Weights of a small GPT-style language model, trained from scratch on English Wikipedia.
Size: 21 layers, width 128, 4 heads of 32, MLP 512 squared ReLU, vocabulary 647, 4.34M parameters.
Architecture: normalized queries and keys, local attention windows.
Training: a variant of Muon for these matrices, 174M tokens, 10615 steps.
Each number is 128 + 32 x the weight over its row's rms, rounded and kept within 0 to 255. Layers, rows and columns count from 0. The size above them is the row's rms in percent of the matrix's.

# layer 17 MLP up, 512x128, rms 0.146, rows 186-238, columns 64-127
size [102 100  99 102 100  96  99  94  91 108  93 104  97 100 104  97 100 102 104  87 101 105  99 104 105 106 102  97 106 105 101  93  98 102 107 104 100 109  93  97  91 107 101  98 100 100  89 108  89  93  98  94  95]
[[141 181 111 148 109 149 176 150 122 119 117 105 205 150 113 122 101 165 171 137 113 154 108  62 133 118 147 137 205 103 119  56 166  98 124  74 116 151 140  95  95  93 115 199 114  85 119 120 203 141  82 157 128 139 133  97 132 137 151 116 168  88 122 100]
 [110  88 112 148  99  34 108 151 122 148 174 119 120 148 173 155 174 119 101 162 143  87 121 122 144 141 127  91  49 147 112  85 121 147 135 128 112 156  86 124  98 112 131 151 146 142 119  99 207  98 185 159  99 123 116 170 191 131 118 116 124 199 122 122]
 [129 131  96 124 155 154 177 127 144 112 115 109 135 210 219 104  82  81  82 141 211 111 149 164 160 144 126 109 121 134 144 125 150  96 141 150 102 141 101 153 152 118 147 116 167 106  54 133  84  88 135 172 128  86 117 126 109 179 135 158 105 101 123 144]
 [ 96 114 140 122 127  49 163 180 170 103 123 163 136  52 123  95  89 130 122 129 141 184  97 122 213 140 141  59 115 136 112 118 111 137 109 106 140 189  90 133 100  88 148 133 158  98 142  91 112 139 147 111 149 194 116 104 173 191 146 123 223 123 145 142]
 [173 204 183 132 119 152 176  89 159 131 154 136 133 120 141 197  82 106  69 116 117 146 131  87 120 123 157 119 149 121 144 156 100 157 148  91 113 114 109  83 124 122 181 159 135 182 145  82 111 153 124 147 128 127 129  98 102 131 135 164 170 182  83 105]
 [160 144  99 233 104 108 148  96 116 119 178 136 111 119 169 201 141 161  91 155 151 112  69 128  98 137  97  97 107 152 183 101 129 121 163 126 126  84  99 103 115 167 179  99 141  68 106 117 101  56 141 104  93  80  89 108 100 162  69 142 130 131 154 112]
 [175 168 139 159 116 124 139 107 100 187  85 128 189 141 136 136 164 102 175 102 154 140 179 116 167 103 114 122 132 101 128 111 122 182 178 159 109 107 168 104 117 116 138 106 126 159  83 141 155 122 111 123 118 132 168  78  43 191 139 127  94 150  88 131]
 [108 140 163 138 105 136 118 122 120 103 113 163  84 127 158 111 135  95 102  91 177 119 142 150 132 136  87  93 127 157 150  97 170  85  83 116  71 150  95 131 168  89 148 104 105 113 127 127 150  62 118  98 165 151  59 186 125 127  73 143 104  90 100  44]
 [ 96 144 104 178 142 116 137 127 136 105 145 104 114 110 101 162  61 167  91 134 162 136  63  54 143 116 154 168  88  94 125 125 144 122 150  86  50 120 110  96 139  95 119 149 144 178 187 146 149  84 101 122 104 124 102 122 145 129 113 173 155 113 118 106]
 [139 123 123 126 107  80 134  76 193 126 144  20 100 122 132  72 156 109 150 130  48 105  79 161 158 148 143 108  87 155 104 117 141 101 101 147 121  55 150 164  60 104 139  80 135 110 127 114 119  82 123 100 133 145 157  94 139 117 152 112 140 151 105 192]
 [ 87 142 190 157 176  92 131 118  98 140 104 129 143 130 171  91 138  98 109  52 108 200 102 164 137  74 157 149 120 140  95 104 124 112  81 114 168 112  99 139 141 152 167  72 128  98 169 150 146 120 150 113 118 100 193 119 185 121 145 141 156 152  92 117]
 [147 101 122 159 178 146 140 132  81  54 122 141 121 130 136 126 153 121 188 162 123 133 158 118 103  96 130 151 183 134 106 155 137 196 108 133 107 167 128 130 137 115 150  97 168 146  59  79 158 117 108 159 192 104 122 165 145 121 187 163 165 157 116 202]
 [101 156 181 145 153 182  71 142 112 173 147 132 129  94 185 110 108 137 127 170 119 106 119 131 171 169  95 171 145 170  77 146 121 151 148  94 102 143 144  99 143  96  83 101 107 152 104 146 119  72 104 173 181 111 120 126 140 211 175 201 128  96  99 102]
 [152 104 114 115 151  75 208 112  38 151 138 136 135 102 117 120 181  92 108 102  99 105 122  96 180 151  65 113 119 151 128 179 153 140 147  89 161  92  91 125 120 104 119 153 205 174 118 127 128 161 128 112 161 157 107 131 140 138  95 139  84 153  74 150]
 [111  77 117 142  97 151  88 199 173 103 120 109  77 158 139 101  80 195  77 155 131  75 149 177 141 156 145 185 118 121 107 110 144 138 140 128 135 128 114 178  60  91  71 169 163 120 115  40 140 160  86 173 163 132 122 144 156 141  91 164  96 135 130 104]
 [116 129 153 165 191 118 206 122 141 172  73 150 181 139 146 119 127 121 134 170 126  98 155 159 129 113 138 105 148 147  96 160 110  78 166 106 106 154 100 138 112 111 138  80  73 102 114  98 119 171  77 125 145 139 116 119 112 151 104 132 134 119 142 117]
 [ 97 165 177  63 115 109  64 128 135 165 160 138 119 100 133 164 121 164 135  74 160 143 122 107 112 130 144 109 136  80  85 134 104  99 135 136 148 118 131 162 116 125 150  66 126 112  90 117 140 171  86 147 150 128 149  97 173 118 119 191 119 134 106 152]
 [108 112 118 122 154 121 142  89 198  83  55 104 154  94 149 165 139  90  77 140 107  54 112 101 110 167 153 147 165 121  99 133 127 130 108 118 156 175 198 109 186 123  98  98 143  85 122  95 102 113 107 139 135  79 147 147 104 143 130 125 103 154 120 135]
 [142 146 103 128 127 103 109 142 154 159 111 129 160  98 216  56 146  76 117 157 128 195 123 176 106 129  96 131 143 129 185 179 156 129 153 152 135  72 119  79 124 124 131 129 191 185 115  97  56  77 187 110 153 125 170 107 142 137 185 165 149 170 159 111]
 [146 177 174 127 117  88  93 158 129 126 178 169 163 177 139 123  65 200 141 193 117 185 135 126 163 104 155 100  94 140 124 149 117 119 127 129 111  84  95 111 145 132 102 106 163 133 170 117 180 146 144  78 140 179 137 125  97 144 201 154 182  72  60 159]
 [ 94  99 146 172 117 171  89  84 115 122 171 110 121 122 154 127 136 111  77 153 119 145 138 119 105 156 146 120 208  89 122 118 155 143 162 122 115 105 144  41  83 134  89 110 115 127 121 129 106 163 129  76 143 150  93 158 137 177 181 158 170  90 117 132]
 [161 183 120 120 130 142 122 139 145  28 157  97 150 152 122  94 170 121 170 165 189 199 122 107  53 103 130 131  80 139 150 141 184 113  85 138  78 121 128 109 142  63 106 165 157 103  81 147 144 111 133 156 191 129  97 199 151 148  95 120 155 104 110 121]
 [127 178 139 112  86  65  96 168 134 145  99 143 108 106 116 107 182 160 101 166  83 110 131 182 116 173 150 118 136  97 131 129  88 140 142 101 149 145  85 134  86 205 179 138 129 138 133 165 152 175 167 114 133 148 199 170 144 120 153 149 153  34 117 181]
 [173 108 174  96 118 142 130 199 135 122 198 131 147 151 143 127  99 161 148 110 170 111 105 162 117 179 122 180 119 127  88 110 135 153 166 136 129 171 192 122  99 109 122 165 161 143  80 140 135 166  69  98 101 114 112 153 174 148 101 122 160 131 128 130]
 [109 130 107 120 117 106 137 144  82 128  90  96 118  86 141 109 125 190 136 106 105  99 104  99 169 150  59 180 149 103 126 190 121 172  96 134 131 139 127  86 111  85 101  93  99 145 149 102 148 168 136 119 103 172 106 135 144 146 132 129  78 129 131 157]
 [ 89  61 129 162 136 111 152  26 144 106 121 125 124 101 133  78 103 137  79 144 106 100 151 165 110 120 140 154 131  90 139 162 194 146 122 108  70 140 128 126 117 103  94 130 177 166 122 176 124  81 111 126 169 155  93 101 106 156 127 130 184 171 153  97]
 [ 45 132 115 130 121 121 166 100  87 135 152 132  74 100 111  84 142 144 133 147 116 169 157 167  97 121 145 177 156 167 186 163 123 145 130  91 167 184 143  67 146 104 172 121 140 123 147 103 132 106  95  49 151 131 114 119 103  87  79 167  80 111  99  54]
 [141 161 102 126 126 191  93 108 129 114 133 120 118 163  93 181 115 136 170 170 194 171 130 114 154 161 114 130 137  85 148 151 124 174  81 126 210 139 172 122  73  81 137 150  92 164 137  98 108 145 135 131  50 133 131 162 167 129 116  99 154 108 155 138]
 [112  71 103 110  71 143 158 161 141  75 139  74 101 146 170 131 121 111 123 120 136 129 165 133 110 120 108 157 166  96 182 179  69 149 110 135 134  97 124 167 144 113 182 143 166 181 120  61 102 181  78 131 135 116 109 162 147  85 114 159  96  90 131 117]
 [150 193  89 127 175  93  53  98 131 140 122  81 107  92  77 121 112 175 114 119 140 134 116 118 147  88  88 120  81 110 158 159 120 121 146 103 154 123 142  91 127 129  99 135 129 108 115 106 139 162 121 107 119 203 167 172 127 142 141 171  99 112  90 151]
 [ 74 129 117 134 127  75 101 110  78 149 131 183 117 171  74 132 168 106 169 143  98 182 130 125 141 142 111  77 127 194 114 137 149  63 139 112  83 143 113 131 136 110 124 173 148 156 157 191 116 201 173 188 109 160 155  85 113 140  97  86 158 129 148 145]
 [131 157 150 135 136 146 147 130 129 180 122 148 121 129 149 138 121 126 130 105 127 138  67 112 150 138  92  92  64 152 134 120 182 107 126  93 116 109 166 193 101 157  93 108 104 151 152  92 139 156 160 145  92 166 230  85 148 169 175 136 171 127 128 133]
 [102 154 175 144 152 110 157 142 154 124 149  88 141 212 112  85 156 132  90 135 117 159  95 115 120 171 108  91 124 148 184 144 131 120 134 128  89 143 138  95 140  82 122 114 117 158 148 133 107 137 144 108 108 116 119  99 127 182 129 114 110  88 164 154]
 [101 126 191 118 120 150 138 210 141 157 123 149 117 131  99 136  85 106 130 158 147  93  73 108 107 172 121 127  77  62  85 113 175 155  92 123 100 101 116 108 164 130 112 117 113 101  95 151 183 151 167 141  88 110 179 175 152 117 112 102 130 128 119 101]
 [168  87  90 164 123  89 107  72 181 128 121  53 190 138  90 140 102 166 117 131 148 134 155  97 142 164 179 183 136 146 105 180 111 219 124 143 123 144 167 107 145 128 133  79 131  82 165 131 112 131 120  75  86 121 117 146 161 139 133 154 144 173 124 134]
 [130 116 105 159  93 133 136  76 110 114  72 127 151 112 165 136  95 145  75 133 103  93 117  88  75 103  84 139 175 121 108 147 190 139 106 123 102 141  70 115 113  80 138 114 151 183  99 128  72 100 150 119  99 137 132  85 126 115 136 132 116 114 102  99]
 [132 138 184 149 134 115 111 145 120  92 126  89 135 158 142 116 111 144  52 142 137 102 109  66 143 177 110 111 146 137 108 124 177 172 127 130  93 100 128 162 108 127 178  89 132 140 110 102 156 141 111 102  92 136 141 102  83 163 118 171 109 104 134 104]
 [117 168 132 198 131 101 114  66 118 127 176 131 129 121 187  72  95 155 129  77 140 175  69 184 138  31 116 134 113  84 157 143 160 157 126 121  86 145  75  80 108 149 141  91 174 113 123 105 138 119  81  88 134 142 131 107 133 131 102 136 141 109 102 142]
 [124 128 116  64 124 127  89 145  86  61 139 112  87 129 144 174 143 125 112 147 141 129  91 140 166 131 136 118 143 115 119 169 104 172 199 139  90  94  84 121 115 124 128 147 169 155 102 146 111 125 116  85  72 105 121  76 123 103 181  71 172 157  98 173]
 [120  90 128 210  89 130 149 181 156 179 133  86 163 132 167 145 166  98 131 135 127 117 112 133  89 139 148 160 135 134 154 103 118  93 103 140 162 102 181  86 106 113 120 133 139 173  95 138 107 211 174 130 130 100 176 129  99 173 125 121  94 168 143 154]
 [140 106 108 143 131  66  91 147 150 115 122 139 148 136 110 146 139 142 128 161 110 113 198  86 117  92 149 163 120 129 111 164 138 112  54 134  67 160 123 139 130 140 102  91 184 127 139 142  68 175 119  91  61 147 134 117 113  87  79 134 170 193 130 152]
 [137 141 100 129 134  72 117 105 113 163 152 107 139 166 147 121 125 115 206 107 102 164 116  76 178 101 107 126 162  68 223 158 126 160 195 129 143 135 135 126 160 114 121 143 104 125 138 147 121 104 128  78 160 157 161  81 132 128  91 158 140 158  94 104]
 [ 93 135 115 136 169  42 142 144 139 121  98 135  97 114 172 125 119 113 105  89 177 135  96  88 131 132 161 136 131 164 149 131 222  68 100 143 221 111  86 138 116 113 175 155 190 120 134 110 201 123 101 157  95 115 123 112 152 118 139 134 166 149 138 157]
 [145 141 124 145 132 173 151 154 144 161 151 148 103 113 137 107 109  90 130  90 148 125 135 168 110 167 128  86 136  94 142 105 149  88  95  49 113  90 154  54 110 148 108 104 126 129 159 119 165 139 139 120 117  78 162 166 138 137  45 108 149 151 163 161]
 [ 55 185 123 121 109 121 128 152 138 118 168 117  85 138 152 133 103  96  85 138  97 150  89 101  85 143 156 154  96 152 161 147 135  82 118 118 119 185 113 182 116 114 125 136 108 117 113 150 125 194 117 141 177 133 182 126 144 186  82 117 175 144 103 174]
 [ 76 174 164 183 111 173 133 146 135 133 145 173 133 140 171 124 170 153  66 145 100 118 131 157  70 137  90 148 127 149 159 148 100 100 151 146 122 128  59  65 164 128  77  84 144 125 123 138 199 123  90 150 123 145 119 173 145 105 117 126  68 164 160 107]
 [182 141 152 141 117 151 110 104 176 160 125 191  87 125 137 155 115 110 115 175 126 135 113  87 134 133 160 103  51 178 152 161 149 101 181 121 178 113 147  93 141 102  86 156  79 129  63  93 107 114 138 183 161 175 146 159 126 133 126  79 159  23 163 116]
 [134 160 167 147  80 134 121 104 103 151 172  86 169 135  94 141 143 137  79  89 170 126  85  85 160 155 155 144 169 140 114 136  66  82 118 123 164 149 140  97  53 111 145 103 131  97 151 167 178 102 142 107 162 148  94 132  71 101 133 117 119  69 120 152]
 [160  97 174 128 118  91 115 138  90 171 124 101 111 158 103 136 167 119 139 109  68 137 165 118 137 167 133 128  95  94 131 168  52 167 141 145 106  88 150 140 123 134 116  95 160  99 147 146  93 168 145 121 177 172  80 154 122 156 112  84 113 116  91 130]
 [156 151 104 154  97 194 206 186 114 139 125 138 129 122 114 136 102 141 110 198 129 133 144  99 106 130 118 166 147 151 122 116 129 107 115 127  94 148 101 165 233 121  77 104 169  94  87 118 124 156 114 126 128 148 122  92 166 182 123 107 125 137 115 104]
 [165 167 128 120 142 153 166 123 115 209 129 112 119 152 172 155 133  70 173 138 147  64 167  81  86 131 175  72 124 149 132  98 140 167 140 107 165 174  44  81 122 115 154 118 123 108  65 178 123  80  96 143 129 114 217 150 134 125 127 116 122 121  91 139]
 [143 120 144  89 109 131 159 117 117 148  90 106  24 180 165 121 127 142 152 110 144 110 108 156 159 110 131 141 119 102 175 165 187 153 142 143 134 148 129  89 140 139 152 129 175 147 163 116 146 104 100  95 226 134 128 115  92 152 120 179 162 126 130 155]
 [168 122 160  96  62 104 126 130 106  78 130 168 151 141 156 156 133 104  82 124 171 104  97 120 108 198  43 166 115 146  96 194 172 117 206 166 122 114 101 152 110 125  92 131 148  74 175 104  79 134 195 162 122 128 144 134 114 127  51 185 108 112 114 120]]
# layer 17 MLP down (transposed), 512x128, rms 0.15, rows 186-237, columns 64-127
size [111 103  94 113  96  88 100  85  90  87 101  98  97 103  93 116  95  94  92  93 115 109 100 104 102  96 117  93  96 104 111  88 107  97  99 101  91 113  98 103  90 109  91  99 101  99  89 103  95 101 101  97]
[[161 125 135  97 129 103 117  88 170 115 110 102 127 151 170 113  91 128 139 147 109  92  96 106 164 143 163 179 122 151 146 125 168  63 104 110 115 166 179 110 154 169  94  99  81  64 113 142 127 138 101 160 123  68 168 139 153 139 178 118 110  89  66  93]
 [ 88 166 102 116  11 147 143 151 154 133 130  99 106 106  92 140 158 144 131 138 119 127 190 157 165 111 122 125 117 115 149 154 165 134 150  96 125 141 125 108  97 157 120 152 194 123 163 153 171 139 111 113 112 118 167  83  95 112  96  74 124 123  91  98]
 [ 86 108 169 108 133 130 144  95 115 144 160 141  72 122 165 128 118 171 109 147 100 181 132 105 111 147 168 102 127 121 102 126 120 179 129  89 153 101 188 164 132  96 123 163 122  78 110 103  92 140 191 145 127 156 114  67 147 147 135 146 136  93 104 101]
 [125 109  71 113 104 196 140  85 146 123 146 102 109 119 129 116 132 193 128  77 129 131 137 157 134 105 107 177  90 187 161 122 117 148 146 207  89 144 111 124 191 102 139 141 115 138 174 185 158 110 148 105 119  97 111 165 140 121 142 120 132 151 131 113]
 [109 165 165 166  99 108 122 171 172 141  62 151  83 106 104 155 104 127 118 129 108 131 219 194 103  74 168 130 100 118 118  70 157 119 139 141 150 104 142 165 159 131 149  89 153 155 158 126 113 188 109 135 118  94 178 136 121  96 175 150 102  76 102 136]
 [134 128 166 100 123 165 108 109 125 145 140 167 170 135 155 119  81 144  46 105  58  71 154 161  78 124 143 185 180 133 113 140 137 121 163 136 150 110  95 187 155 115  82 162 113 173 151 175 126 134  69 124 161 122 214  75 134  86 133 152 174 129 118 140]
 [121  86 102 166 116 163 179 164 145 125 162 164 143 137 152 107 143 153 135 118 110 141  96 116  23 104 123  79 125 112 112 108 114 155 127 132 104 181 131 147  80 113  82 166 103 152 169  93  99 136 154 112 153 128 122 128 149  88 101 140 107 132 139 159]
 [ 87 169 128 181 154 133  92 115 202 198 138 146 150 151  85 125 107  98 167  95 123 160 120  61 140 112  63 132 155  97 146 107  69 166 166 160 115 157 159 110 107 140  73 106  49 116 123 146 119 130 161  55 163 140 141  78  98 124 127 148 133 115 151 172]
 [145 151 118 188  91  69 148  99 123 189 131  72 178 193 128  92 150 103  97 134 156 169 106 108 124 132 128 128 127 152 233 147  59 134 146 217 115 100 127 148 120 147 114 176 138 113  90 153 116 160 140 145 163  74 190  71 112 126 109 149 121 128 132 138]
 [164 166 167 110 156 133 150  96 176 157 105 144 148 110 123 130 103 156 113 153 178 116 101 174 121 168 186  98 140 100 139 118 125 125  89 121 128 139 152 186 153 149 123 118 109 121 104 159 140  65  80 127  96 145 174  74  53 165 105 106 164 100  84 151]
 [135 143 150 130 179  85 101  88 186 139 109 107 107 163  43 118 140  65  98 136  85 128 192 123 176 117 145 144 149 176 163 152 135 154  61 168 197 129 110 137  63 184 126 110  76 146 153 142 115 135 137  90  98 120 126 116 159  86 138 115 140 122 121 138]
 [204 199 158 121 149 129 133 106 135 151 132 165 103 147 101 172  98 182 113 170 162 133 127 150 129 118 130  64  93 175 120 163 127 135 150 174  89 104 156  95 127 185  38 153 103 173 158 153 153 165 104 110  98 106 141 139 128 170 125 103  68 140 159 101]
 [199  54  95  89 108 154 143 110  97 138 150 100 129 141 112 120 109 184 101 161 122 113 106 159 101 126 130 103 128 198  98 141 131 128 108 138 136 138  99 154  88 120 126 145  90  74 169 129 103 111 144 104  71 182 148 136 136 145 123 109 136 105 117 152]
 [109 154 103 118  88 139 164 165 171  76 149  88 105 118 122 170 116 134 135 164  93 105 160 136 127 142 138 163 142 121 167 140 163 167 176 114 162 160  88  99 136 156 198 139 171 119  77 179 137 148 176 151 140 131 103 161  95  61 120 187 192 140 120 133]
 [103 155 154 100 111 146 171  59 192  71 105 166 168 169 102 172 171 116 156 128 137 146 149 154 182  69 120 144 137 135 122 128  99 110 112 162  88 100 168  93 194 154 122 155 117 177 142 139 161 136 104  65 110 144 222 151 167 116 164  70 123 207 124  90]
 [106  92 122 179 133 173  89 159 100 122  53 148 138  99 113 112 141  73  73 120  85 162 134 138 118 136  96 113 128 175 207  73 134 105 102 168 130 141 112 127 131 133 134  68 120 126 142 120 167 119  82 129 140  79 198 136 163 177 147 110 109  96 176 119]
 [125  62 139 125  75 118 102 195 180  95 142 170 150 189 116 105 109 137 179 107  76 170  97 114  61  98 135  93 130 174 150 129 124 111 133 142 114 137 150 131 163 115 150  79 147 137 140 144 146 101 116 115 115 146 125  70 149 125  71 102 148 149 127 184]
 [158 143 136 116 132 164 138  78 112 159 133 150 105 137 137 141 133 141 116 171 135  56 110 157  98 173 109 156 118 180 105 166 128  83 131 105 133 153 123  84  78 129 107 163  64 119 167 133 123 155 135 203 110 161 158 142 140 116 130 100 211 125 131 170]
 [ 98 172  52  99 105  87 140 121 115 154 131  89  88 136 167 121 135 114 184 102 118 125 130 144 115 152 103 172  89 147 124  97 157 144  99 106  57 139 222 112 129 134  67  80  94  72  94 105 157 130 119 112  97 164 152 196 115 141 154 146 125 139  75  70]
 [111 135 102 140 104 162  74 111  65 138  85  94 107 202  80 107  76 120 158  84 103 117 153 105 119 111 146 105 172  66 165 226 135 124 126 195 175 133 141 160 190 152 113 136  99 126 139  93 102 101  35 128  62 124 134 151 102 100  96 109 145 173 154 159]
 [104 116 161 151 126 121  98 162  61 140  77  82 122 142  37  96 129 121 116 142  82 113 118 140 130 127 183 137 141 119 113  93 141 111 143 255  88 131  99 111 131 202 140 135  95 138 136 103 116 120 124 136 171 118 148 160 111 127 151 200 152  78 147 143]
 [168  70 184 136 124 147 112 104 163 143 111 122 143 152 147  99 164  33 116  89 115 137 162 128 111 164 160 122 183  93 140 159  84  75  93 132 101 127 151 105 141 151 173 113 112  79 193 132 148 136  98 126  99 210 180 114  90 162 149 164 128 163 115 161]
 [131 102  62 106 130 108 162  84  93  93  79  88 102 101 154 141 109  90 137  95 116  75 135 130 125 111 115 150 121 101 175  95  65 148 164 136  93 173 122  90 152 116 114  78  83 161 112 106 146 146  66 117  99 111  82 114  99 157 156 145  86 152 117 150]
 [109 122 145 143 176 126 113 111 155 158 104 119 134  72 133  97 154 129 151 113  81 123 137  68  74 136 111 100 119  66 132 110 119 150 109 160 130  81  96  79 136 139 134 110 176 171 111 117 203 162  98 132 134 109 178  95 138 155 141 115 186 193 158  97]
 [100 148 134 137 175 213 158 187  76 130 121 110  98 176 118 112 136  98 157 148 132 122  97 106 137  93 116  57 123 102 100 114 101 164 140 160 135 106 144 126 110 124 214 106  76  86 151 172 158 124  63 181  88  87 130 144 138 143  87 117  83 154 122  92]
 [141 139 141 121 101  86 142 127 185 151  93 132 146 172 191  99 182  65 168 109 117 134 106 155 124 114 136 144 115 114  63 133 140 138 163  50 129 151 184 143 144  92 103 129  96 204 101 111 132 132 130  75 121 183 134  79 134 153 143 180  98 126 114 154]
 [132 123 153 155  81 143 122  82 167 100 119 117 121 111   0 153 146 134 147 139 123 108 161 199 142  98  64 187 117  98 139 100 164 106 112 101 100 147 165 173  74 114 146 115 135  70 150 121 172 134 162 117 157 117  75  97  96 143 140 156 142 134 163 126]
 [117 108  94 142 101 117 130 117 137 165 149 150 123  90 146 244 126  97 113 158 144 132 112 127 134 135  79 125 151  74 143 149  87 143 128 165  87 106  53 167 107 126 106 191 179  90 137 211 143 147 118 166  83  69 108 115 135  91  60 135 114 161 158 118]
 [114 136  91  85 156 148 125 131 185 127 129 136 107 110  92 201  97 129  83 120 149  92 154 124 109  71 132 105 125 161 129 117 118 178 117 164 121  77 172 147 155 151  94 135 111 162 172 115 179 185 129 125 129  53 134  96  92 131 155 150 120 134 151 141]
 [154 111 193 145 160 119 175 150 123 111  74 158  98 120  84  66 153  92 151  92 111 140 110 131 174 131 165 162  91  88  97 145  49 116 152 105 114 189  56 147 112 187 128 126 149 101 104 126 112 162  95 133 134  96 188  94 141  80 116 132 124 162 215 109]
 [118 155 159 110 154 193 140  85 107 114 116 141 150 114  51 161 130 138 183 162 132 158 125 169 115 110 106 122 164 166 153 120 125 113 142 129 104 124  89 198 106 100 160 141 162 102 143 106 109 103 111 123 116 123  77  82  52 176 132 152 138 113 171  94]
 [106  73  92 166 185 134  94 115 165 140 108 131 161 100 119 100 140  78 105 197 110 153 120 157 159 125 101  98 135 151 139 159 143 158 140 121  84 109 130  77 108  92 142 147 115 148 129  79 106  88 175 153 121 123 188  85 146 164 179 151  75 151  48 140]
 [127 192 166 147  97 167  93 141  95  82  80  59 105  75  88  73  72 151 177 110 107 114 160 102 116  85 102 115 123 121 149 128  96 118 102 167 168  60 162 111  88 130 173 149 152 143 118 114 152 137 158 131 143 127  47 148  97  77  69 167 114  85 129 145]
 [162 170 156 170 120 124 133 146 124 139 154  70 151 130 124 109 173 118 192 129 103 134 170 121  71 131 143  36  54  98 103 119 104  86 178 156 149 152 145  95 145 206 111 132 117 138 142  92  66  99  77 153 119 104 146  69  63 163 187  77 101  86 157 131]
 [168 102 156 105 133 114  96 168 162 121 133  65 145 113 144 115 116 163 104  94 169 172 134 193 174 139 101 125 155 158 159  90 167 139 157  80 124 118 141 177 129 173 178 103 147  96 155  64  94 150 125 150 106 138 125  91 154 126 147 113 127  70 144 151]
 [113 181 154 136 109  82 143 129  93 184  35 112 106 133  76 134 162 146 132 146  76 119 172 118 108 129 125 143 147  96 151 131 112 104 170 200 122 157  59  88 132 174 142 103 116 196 106  74 145  92 128 164  89 115 160 101 156 111 108 121 142  79 125 149]
 [131 110 127  92 109 148  78 100 100  62  94 119 139 107  52 109 126 115 127 157 168 152 124 141 197 108 152 159 155  77 125 129 127 131 175 134 135 154 146 119 129 120  97 155  72 112 185 100 125 182 129 125 115 170 104 126 134 163 159  81  56 223  39  99]
 [116 105  91 105  95 105  85 154 143 105 150 149 224 122 170 147 128 153 117 174 121 130 178 170 160 148 116 136 125 118 157 161 110 127  91 132  51  95 121 138 161 111 108 117 125 133 125 153  78 126 114  82 146 110  76 106 160 114 107 112 122  78 151 236]
 [128 107 112 157 132 151 141  85 126 100 130 130 116 110  53  86 106 185 102 126 160 114 170 136 142 145 156 107 105 108  67 108 148 179 137 117 202 117 126  49 177 133 185 143 116 130  78 105  96 129 154  85 191 123 124 125 141 193 149 132 118 166 122 116]
 [170 104 125 130  85 130 154 164 113 122 143 163 217 155  89 120 160 119 138  97 131 136 119 163  64  69 142 131 105  97 117 107 149  34 134 166 130 132 133 135 150 157 117 183 180 129 129 103  62 156 110 125 144 160 129 116  99 197  99 120 220  80 130 120]
 [105 196 103 136 110 134 156 110  98 148 147  97 106 172  98 116 103 109 173 173 119 158  67 155  87 174  63 101  79 109 145 148 124 137 161 107 119 175 122 102 135 138 124 154  99 195  71 114 139  98 120 201 153  86 148 132  79 102 138 186 105 130 138 102]
 [152 150 150 110 100  75 144 113 177 112 130 134 130 105 145 131 128  54 172 126 115 154 154 110 105 138 141 117 101 139 114 114 108  96 165 134 125 105 126 105 112 134 127 148 179 125 121 160 110 149  76 152 129 176 176 147 143  92 106  50 162 144  86 142]
 [ 96 133 178  97 118 186 116 169 128 151  64 137 105  99 224 150 103  90 101  99 131  98 130 195 130 102 185 142 122 161 146  87 135 172 157 107 166  57 113 144 181 111 108 132 134 111 139 119 116  80 158 133 134 116 108  57 164 125 175 143 118 129 104 136]
 [160 132 135 141 148  68 134 138  82 104 104 115 117 114 117 145 142 127 158  80 167 122 131 101 207 123 152  89 173 166 168 109  96 161 103 183 166 137 134 130 135 159 117 122 135 123 134 113 133 116 117 140 169 145  99 164  56 136 126 131 100 130  68 189]
 [137  78  76  92 120 137  71  81 112 128  84 140 136 154  74 129 167 146 118 124 163 115 164 131 149  65 170 141 187 125 137  79  72 153 105 113 135  97  89 185 133 167 173 127 129  93 135 128 142 137  91 138  98 125 134 174 192 102  67 106  78 148 103 151]
 [ 84 119 128 102 115  60 130 155 134 115 151 108  74 191 195 120 127 127 114 149 180 123 166  94 131 119 122  62 125 123 152 143 149  60 133 141 161  74 121 133 149 152  83  90 141 149 128 107 129 125 178 164 156 150 155  78  81  79 130  90 166  56 139 214]
 [182 158 106  98 142 128 103  84 123 143 134  49 117  93 113 125 128  99  94  79 143 124  90 141 155 171 111 171 105 172 108  63 153  66 124  87 154 132 113 155 123  74 117 129 125 179 140 149 188 142  92 156 164  69 184 113 142 182 125 154 169  89 146 164]
 [116 158 152 130 115 146 126 173 135  74 161 162 135 120   4 141 195 113 151 142  81 142 145 192 191 137 135 117 126 111  64 122 109 157 170 218 110 122  73 140 137 127 145 115 108 129 133 100 132 155 134 153  72 126 156 109  36 131 119  85  99 123 171  71]
 [ 97 104 184 121 223 127 140  88 204 129 118 149 112 137  49 104  83  96 133 106 118 142 146  82 115  81 183 100  98 131 144  52 114 131 149 139 117 141 157 111 178 129 117 182 115  95 119 131 135 104 160  95 128 137 148 168 167 191 108  94 149 134 104 171]
 [103 114  81 136  81 171 127 136 125  52  64  97 179 122  96 135 138 136 115 120 161 187 130 164  76 172  90 119 203 115 156 138  97 121 148 161 174 164 170 155 138 151  98  89 153 179 112  96 147 111 144 130 148 131 117  97 137 117  46 117 109 137 122  83]
 [127  28 172 123 134 146  95 119 136  78 118 103 131 111  11 114 165 162  82 128 130 131 142 129 140 144 170 143 144 101 127 152 166 127 114 181 126 109 157 123 128  96 106 154 130 104 126  95 156 174 154 144  97 135 125 119  78 131 116 176 175  76 173 124]
 [117 164 113 135 160  52  93 120 153 150 142 119 127  59 175 130 157 170 115  87 127  95 121 127 131  91 150 124 142 128 154 151 139 131 112 202 185 123 197 132 121 141 124 147 133 103 106 146 134  70 111 113 116 141 150 135 100 124 160 144 122 176 133 146]]